{
  "n_layer": 11,
  "d_model": 768,
  "attn_scale": 0.102,
  "seq_len": 1024
}
Each number is 128 + 32 x the weight over its row's rms, rounded and kept within 0 to 255. Layers, rows and columns count from 0. Numbers have three digits each. The size before them is the row's rms in percent of the matrix's.

# layer 7 MLP gate, 2048x768, rms 0.0228, rows 1302-1345, columns 192-239
097:112071177145097129124139139078099079052093099142094116089159120139116078153175108113094108135143089178071119097167129166157210142127121146086157
097:140215154156166103142098107119105128169096109123150135122126122142111160134158126146064103175160135146082132096118127132136172157067113135134174
098:100089093069103147120219037183146143129105128134139136103107089138113162145112100107169127093156092090126149071130107133133134151096145121132143
095:164160096146042087142121128156096121097125060137164155098110123172082126127189127130098167150164138091167061170134130138105127107102097151145125
104:086096093159144164115120167070078133163137122122087150084144132117170141110049124074108100153114123105096130104041132091081120099117087178106121
103:129146133153098075077114181138060082095205144124126140093137165070145143153150103159125129139119105129201139130073146092162139120101135031144129
101:145115161148131134140182132123094141138134157109130106136134131124163079150159149109112174078129114121179148082178116120085150105135168096102137
102:134149132125077082096196113139170108124152121138156113155092164115216105122129153146145126051146076155063108163079116108134168118103134125123115
105:079112135127082140101113053031145116130162127103165099156130079068122073088140137109128112144090099115149152129115165090071109130128064123152154
103:087124146096102135090170116116116095132145154123202206160172174110141126141115099102095140156094142166162118142203125179104186182145143098089123
104:094137141144104043154140154095135142138178089132170115126156094070156111187122160192081122125084134085171111083096113113102152112098145119131098
107:143111129108142150170131209103141149148094133151149186165044120168145115102086172130141143079109110111126111090149112094178112130134084110176102
090:160173095127133127127113107158127132157168107165116074097135156089140153127114100104123117078136107123149160168151177141100098125148128132075091
106:174141104101125109082106198123093086108111089116114140121116112140147160086177133153115107134106166114165122137142112087149148113128111132116103
100:130181125110108123105074119126081083101104099149133104169111168137080154119138096082131116146089156109144127138179126111095177090132122130132044
094:118140106103099180097130097074111139094106128174087161112130041130121145145130130096116140095123145169074116128144127159096159193156158132125168
090:121144141164176130108127098130097111077146104139202173157102139136172124136167165112198087070114121133153145114108094106136149144174112137098120
098:145156130165100165161145210203147102152108032103170129172098111139098156127097103132154114164136139077127186130162113154144098074109125130078082
104:109144132099115133111070149127110143142131129127140173100130113086116137106167111076133085161103113115152160143131126132073127153103119095176135
092:146092117121169179120130133128105052136095159134158175141104156123092149163099162128154101122140122071190098117130139108099161118131132132153130
098:147158099123100098117139122177113119099113055113133093113155098081190124142161089121133165086142130144137135083094168156130149136098060162105100
096:127199121094149109114133150080116117105134102118060090067113050146183129105161156148140091088059084122128182123065112125196153149103113109131132
098:145106123057160121104101135226033141131151097131179089152153160132122071154117136159138135112184088125097165144062136182132177154149154147104107
097:151114205118095107205084188141117132132140096114136159105137159122068176069067105141085077184068073147077091110136153134068138148150164111170104
101:146145092155133172132151126090150119129119132094132100101132157151178105125138128115104126136120147154189084136097187146125102136155114100148160
104:185151138077115164126133068099148163120129148078105105121117123147163104144169145059104152138153184082104142103084133127168142084171060115148183
101:138152115109105069113142112164169163089083103103150137078140129104104135068089123107073158127134179121191133097138092103148101219094129172091155
102:147145134149165116146107144124076049121160079087187197097119201084071136114124079176180129097115145141116103176110138094157119081150140158117130
102:134158161171178077166160111152137144160121120199142147150115092045143181170140116116166079098095085095120104130131123145142154051131156166129105
104:146145174127111104178183181062123144116108135146109111100133123154102121109149103205130105094133166133121098180127137133151181106131166139074186
101:129177113150125138108119123134135145068108124094118168123128112157169139148131166187159104087156119059156084160097153140118139065158150127079112
103:208142193105111138119105149097156103131092075078103115104117122099175202143206110092089145016152118134137171155171175120146199102104061137085087
097:130194098139119116081161087204148139160103094107124166185134090083160132126115153149145167141100132084165085097131144086126136141133129118159100
099:099104120186118156162095142130159131131159168100136152124160129088099140103104146133135186104138145060126102127111110130134118171194163144103103
098:129119118144172134124157133168119198124076180150136104050105127099091140097135117133125181088149110035127150116162110121098099098164137132082107
106:122171118128148149155181181112135117125082089137149162132117151140129175108115110130121141136118155145164167084196090155125165153132113073132142
104:133116133078094127150149133090125146065127146084141121099084096167079194105173103090143155094144086159146146124096184135113109135092132130125140
094:163161072067143134105136119167135125091156108094112140095096115145134127162094128103116124175114147130136121135145054154059049132130068097139123
104:078189129108135162220133166136143130110094170122143122123129120151140140099195147162118145127118101136086114152180111109124111113159077201164077
097:219154150137084159118132136052168124051163131108146133111093140132107154109116104086120163116132086128203134143092181137096147180125120184149084
098:149122173117149126111082148099104072081156121109159157093186124123091155138124124139149140126174088093107127155148144130100098102079166159183124
099:154153117093120140198079055177163134121103177139196182109180097155147180089191152158134107136202104184146172210185102136146227102122098135111153
099:144138171084129120108111094153084077085156099135126112162105106094105120144160125119193134132122177099154130167177199134098120112132175107150149
099:131149123152210112129103181117181152149094166118161175128106121095105115189144163119162196106146130145201093140179191171091092119096120096115146
# layer 7 MLP up, 2048x768, rms 0.0229, rows 1302-1345, columns 192-239
097:075120146146134114159128136139151187173132153115134089140133089141139127147102135118147139162112145084106137098116125149117132145186212165177100
102:080106166095122111163108134049148144198161115066126141162113082142108105150146144174128151146215057110117127075101189158121120088174117120137112
096:155123107181122144091151151132158093091045161084125183142136207086161141060146094151088138143075113128098101082167122140148143197150166132137178
097:160128138096145113144145133170100193158161098154121127104123155133134095121109131111099167099192138225125099182111136089156140078116169163133079
103:106122077080066152159128149125106160111135163145105100152200152133106079152098119131168095136119168157150116081151092097097160190112125174145076
105:093088116092104141092073144163155130131129065142135161106118163086088147106124147193125151136102145139132030190184124138130103160083104141149075
099:135128145134158101102107071095154141113223149110091167150153072178083135178104187105194136120141044087154095116091123133108127145111176113104077
100:133145127088144096110157136123174132098156145101122138124131129127111170134132105087095084185130113129165138137131101087127162179083108110136155
105:178110122117154119133053153083182144097117114114139110148151126170092118092073133120146088129130112100183082177155144165146178156128185109128143
103:131148145111131104146112109143116132163119078108126087108112165104090134156065084170182090135153089115112136138165128101111137132133104089114085
102:182106133124152126127117150154136103180118181152095128061130084159132085134119099162078158110150138112110120099119137189093080121161151186124154
103:079150116156146094138140076111083081132114131121130118050161187119146131155178128100143129160098159158137096145137165073167124131095163124098130
097:111193148140130097174159098146122146125156184123192103125116116104160130093117057146098077092123129115180152102153189128093135171139122123093094
099:154146140148113102177140186131152159109124088123181128121126192141084126116183130099132105108162175161204147111104063143139162122097192147165058
099:101169068113135131113144124108170156124145132150116184079160167083118109164164129163061113075138151100118111151084138141137118184123171092135150
097:085115163148102152148088138178103038190147137159098162058165130168126090094138105108130090166153113153140099119107094061120122137118133103116106
098:099115161095055131165090197169149113098186089168160128135152154108071082124126140159096164163102115055083126140108160112137121114124097121214119
099:171182109147170168117101159107127076124127160110141138085127129170142162139182108120121088174122130107074173065113147100071119136079131116155191
102:112126087124125133148121137221139107170121135167155108113104137162120172143170140198139165101130145136082124143144188106143171151171113165107158
096:122143110171094095101095149117136111145168109145138137116161158084120129130134151090139118127087151126112138136114101133137116111145144141137122
099:137076132113166148106093112145100128154108175152100152092125116101153159170111113126130044088173156110157093113135149109066089202056175146095155
096:095146135146092158183191097101120123148085138163178138115152142136137123117201131002069098096135087088117138117201088156119070156116148069166146
097:094104169116102104097100129201188191118157166125034138077142137109157111103087131090185095084110046159135155092095129110142147116132167148135110
103:134151145116195138094122100133114112096141199106181152172164108160136122138154163168188123119118134164172140120109189113185148094194093112051119
098:130150112163119093098145091123112099071135147104061103111132103065141142126120115143105177115090134050124040111082119112139105065110116117154086
103:131182129131135130105055136153171156140144117186136172101104108133148129129180157061128142071150147154111112160150179148129055153142101184121130
101:149117147137164083107133162115171097151157104092114117099173152152136143165107107073084179114175103168230126095103155148124129083142142104217188
100:078160142087089096098091108132161154145080103124107117144168092125113097102119164146179113121106166091112093104131147088092110128138106143159118
103:100153080101059166121082143186173174147153110130133128106112153196109122088136125126135116112195184090127105061099089113123141138170131094141104
099:134075163151165141140177144152094174109122147172123166114095152133148111101066094177144142129080204123113125145118139110103127082093147125164178
100:114126094157133148139123107079176111121148142198162140132117131139154124145133146153101107096106067124136110133182108116117143082147099137111116
102:143114140112169089123100091140068150186207150045089125138119099090069131075139106095129124086116136142081168150134156105143158110128155168152132
098:137114115158091118123099162189148149090120161142079172077136148162089080133110159172092168133133141087162089130070119139143160138075166165075175
101:160133121126177177086114160111120163186077146132114160085128136189119071121088112142094074127162159176105111103174141107176105190153123135130129
098:169096150063111124133140162176254085146130123153114143141086102139116132131166152141112125102143078113132093156094146127109101112077123095154156
108:078112173161097171111128135189149135148108135184083088134093086123120143072159078124161114132162094164100182173127105130098123144095066148092150
106:142142118138122136155129167186156153181105082130168121111197088101149104111086154101133135149147147166127170159196109105165123112144076078138079
095:129181057125141197118142155105210126156073108122120062138119094146136139087116120114113173137120191088173160136157103103141110101126107100154133
100:085096145154130086112095142174106183087128046136110130116182148166121142138149106194152119150133135103120111134135115145094149114144096124105141
097:129176133078135138119129130098105126198170124098059114155182156131115147126096146133152104125185069118118143145113179135108125031116162067116172
098:160094160111139116100150122169114149159108148082130156146127100113078114114085201150175102184126063096206162151114129095126163135144103133155150
100:147149123109068110134123108106133142174150104101094169118093065127154126136098157160170135139123119097169131135137116179090137137152139159146084
103:110104136100158155150105102100149100106138165128126098149105120108134188138120150130155153110161165127125076153137173146140056143064173117130152
103:172124140127167088139112127132139156147151195170135174101136134126086163123102163161101118132157095143151086122140147090093088134101144119136146
# layer 7 MLP down (transposed), 2048x768, rms 0.0222, rows 1302-1345, columns 192-239
098:157105113105155134180113204128113181131132177181115132077121134123189159128116070118114183149117175116086103112198175112152099172128174115121131
102:119107130116175139150170103090084142169150072143191119124044125109168161166151150118138105090108162153146160112146125158115102141108108057177143
098:163105087161140090177135128111121076147094120128117144156135125134101181181108174144113108159090122103117180133142122152163146162105096182126106
098:096159147170134180123098123082123144106123078117125146089146182160170125118132146135102074113091183109162141073093134155130104135168069109145129
104:122125123118159088151123120085127103100115136201116112130111162118187135190119159133158221133086099114107110143115135139153151107084154152138152
105:137105124141124125058129073179120182165127103090149168136164131161106149118156161171125157113078155110124124123116148108116099059133083122152056
100:123128125113115123141123122105138185091172158070155162140159113105111109163114085089166139101125116145119079074102152118073131144115149113146088
100:134158150122109122155115147112144169135134075159109130119066139188141131222224166135153147101114133092141099115140102134136124100127161166177109
104:169093119106150135137068045087128155089143134069108151136112136172116096129124101092170114141154166128162176113161150157183139098114125106139127
103:119175124094169150155129143077099149106116134131100121089166072097152107172134094081109131155154110142075119104085114130125143178151149099140173
103:154168116123155089117076151137123102188135129142067152172118123113130103090132148135123182149196142166140163157125131149172141139100128105124195
104:115115155162104100138130155191116159168135148150171126158139176107197105108094085147137240130079144104089142125157154161106057120138141120113136
096:109120135180092151089150182123137096141184135133090150123177146142105082103140113151144181107156122128130127170114103065147149080162162132160128
099:145107127104142150110146147128105055121140106173163138056143203116074125090161109210196106120065112180124168098163134150114147109155124135093146
101:120133196139140095137114074109125093112184150135130167108151132093138078092142125205079120075093063095147077082067133069188109192180164119134140
098:163171141120152117075126050182152128188091108094094131172096183124093165168091126098108141091178091166120104153117151178119146111123128152134124
094:119161158158193101114160078062128140103170101121204126157079097118140128137163129100213074059094157127137131133135114121158131113165125089148150
099:126204119132115111079134114085084202104131101056142113157146153133127124161164130131097144088173129124193187043157181190126146145100075145163107
102:118103115115103130109153128181132123099112105123148099094109117160085106154117129117119085099112175126147080171145069058155164134102155171139147
097:125154086137190166121166153145062130117105171091154125141139156142142193068075129117129094169155075119163091161080090075152121066139141159135126
100:160090116135141090098160114156105117155142149118110166078094098166070133137177180155107075151113131138083144101166126099129122122173092062090079
097:146136100185138134055130119130217093119119130171144135053137111104160055118089145129057096103076161074136120080061064107137110157092142086127099
098:139117137138097149167098103076101104075120151135142094128156114141190171130135105130091123144135143118125131175105120179109154063125180140105160
099:202145141143135150179076116113103085130130127080135128107153105125113210092094103204195140111112149121149190128122185144121165164148080111108089
098:143128173211145091100140111138100097117110145149157211089101182127183188074124148123108164133078174071079067145083108127118148051130106111117099
103:120144120158140084111113140168100090194155169125137117135116150112135121165138119151097130129116137120075114136117159079140156120154096105198092
102:195178146107144126069094190081142183139147089154167070074098140132114163188150089165112151142113139123161168081141147102097118099131100126158138
099:065108144055079127112085137083156169146099112134146094112160068109105156198092146071099047155132095144192135110146143157096113080177093119076140
103:133093117110103158086147154209120134137182086189070146146105114120120067141216098108142141071139120082218148092196166097124134105112140114117116
099:137130138112119099145032142110138108100164135132104123102105072136175145084179112066128091169136184124153064092174169087116131141188101135144140
101:126095138116096082134116092058135111082126112126153104133132109066113112121131064096131143120103130148123168163140060127104112216159126184091074
103:191163121185131076106145192183151147101129116108125076144149182089156123113102143123122111127073172120090126180126092101150098160110190174164168
100:167120137117106131095135110139105102118116083156145133098108117139130104164161114122121172111155120179162122089137092124159145100192128190109095
102:147122153114163116090116139156111163113125150181136161085135120134106131071147132125105087054088078164087125144135142188117092146090101068160182
098:175143156115094192145074135129124086126176149107136180158121165116154148081118157096135082131230159215061183119147136197102135138142134164104125
105:133126137137135206121161163153080099165119136113128134122060117115140190106110054097126089081129110120120164149078110145196108132091109156124117
105:082099137166075128151127161194106192139066067129105082111070104099211153095141107136156115164132099130145095151122116141080210109137132147136124
094:090120133159094115157147102129138133192055102174100160094163105134161096125102104177172178106154084121124144135189155148123190115133129112104114
101:187130157111154131128119197161130170138152104132095102111120101157065094119143101182086118141110117129114155123128119150150154171103042162099128
098:094086131150133094185058070094131083080206110129174137135099132141102168115136181134077096111126073098170116114106082108119156144151139088087155
098:090176201175091106160119113111184116113139125167188147124153130125140175149165086200138142137159162116125122074070178119112075085133146183112150
102:125144102146143121149054112122165111094102111086112118128126193113108076151138106138093153137102105150089147105163142090132128139148123123150144
103:126157161097122097084079084119107111169189152123073172181130106138140169087116114128177127146122151091140140119147157095129121116103143068091114
103:133142141064186143234071167134178113143120170150134171111093090121102140145174053163126091160148072138063135162110128180156088080126168104117197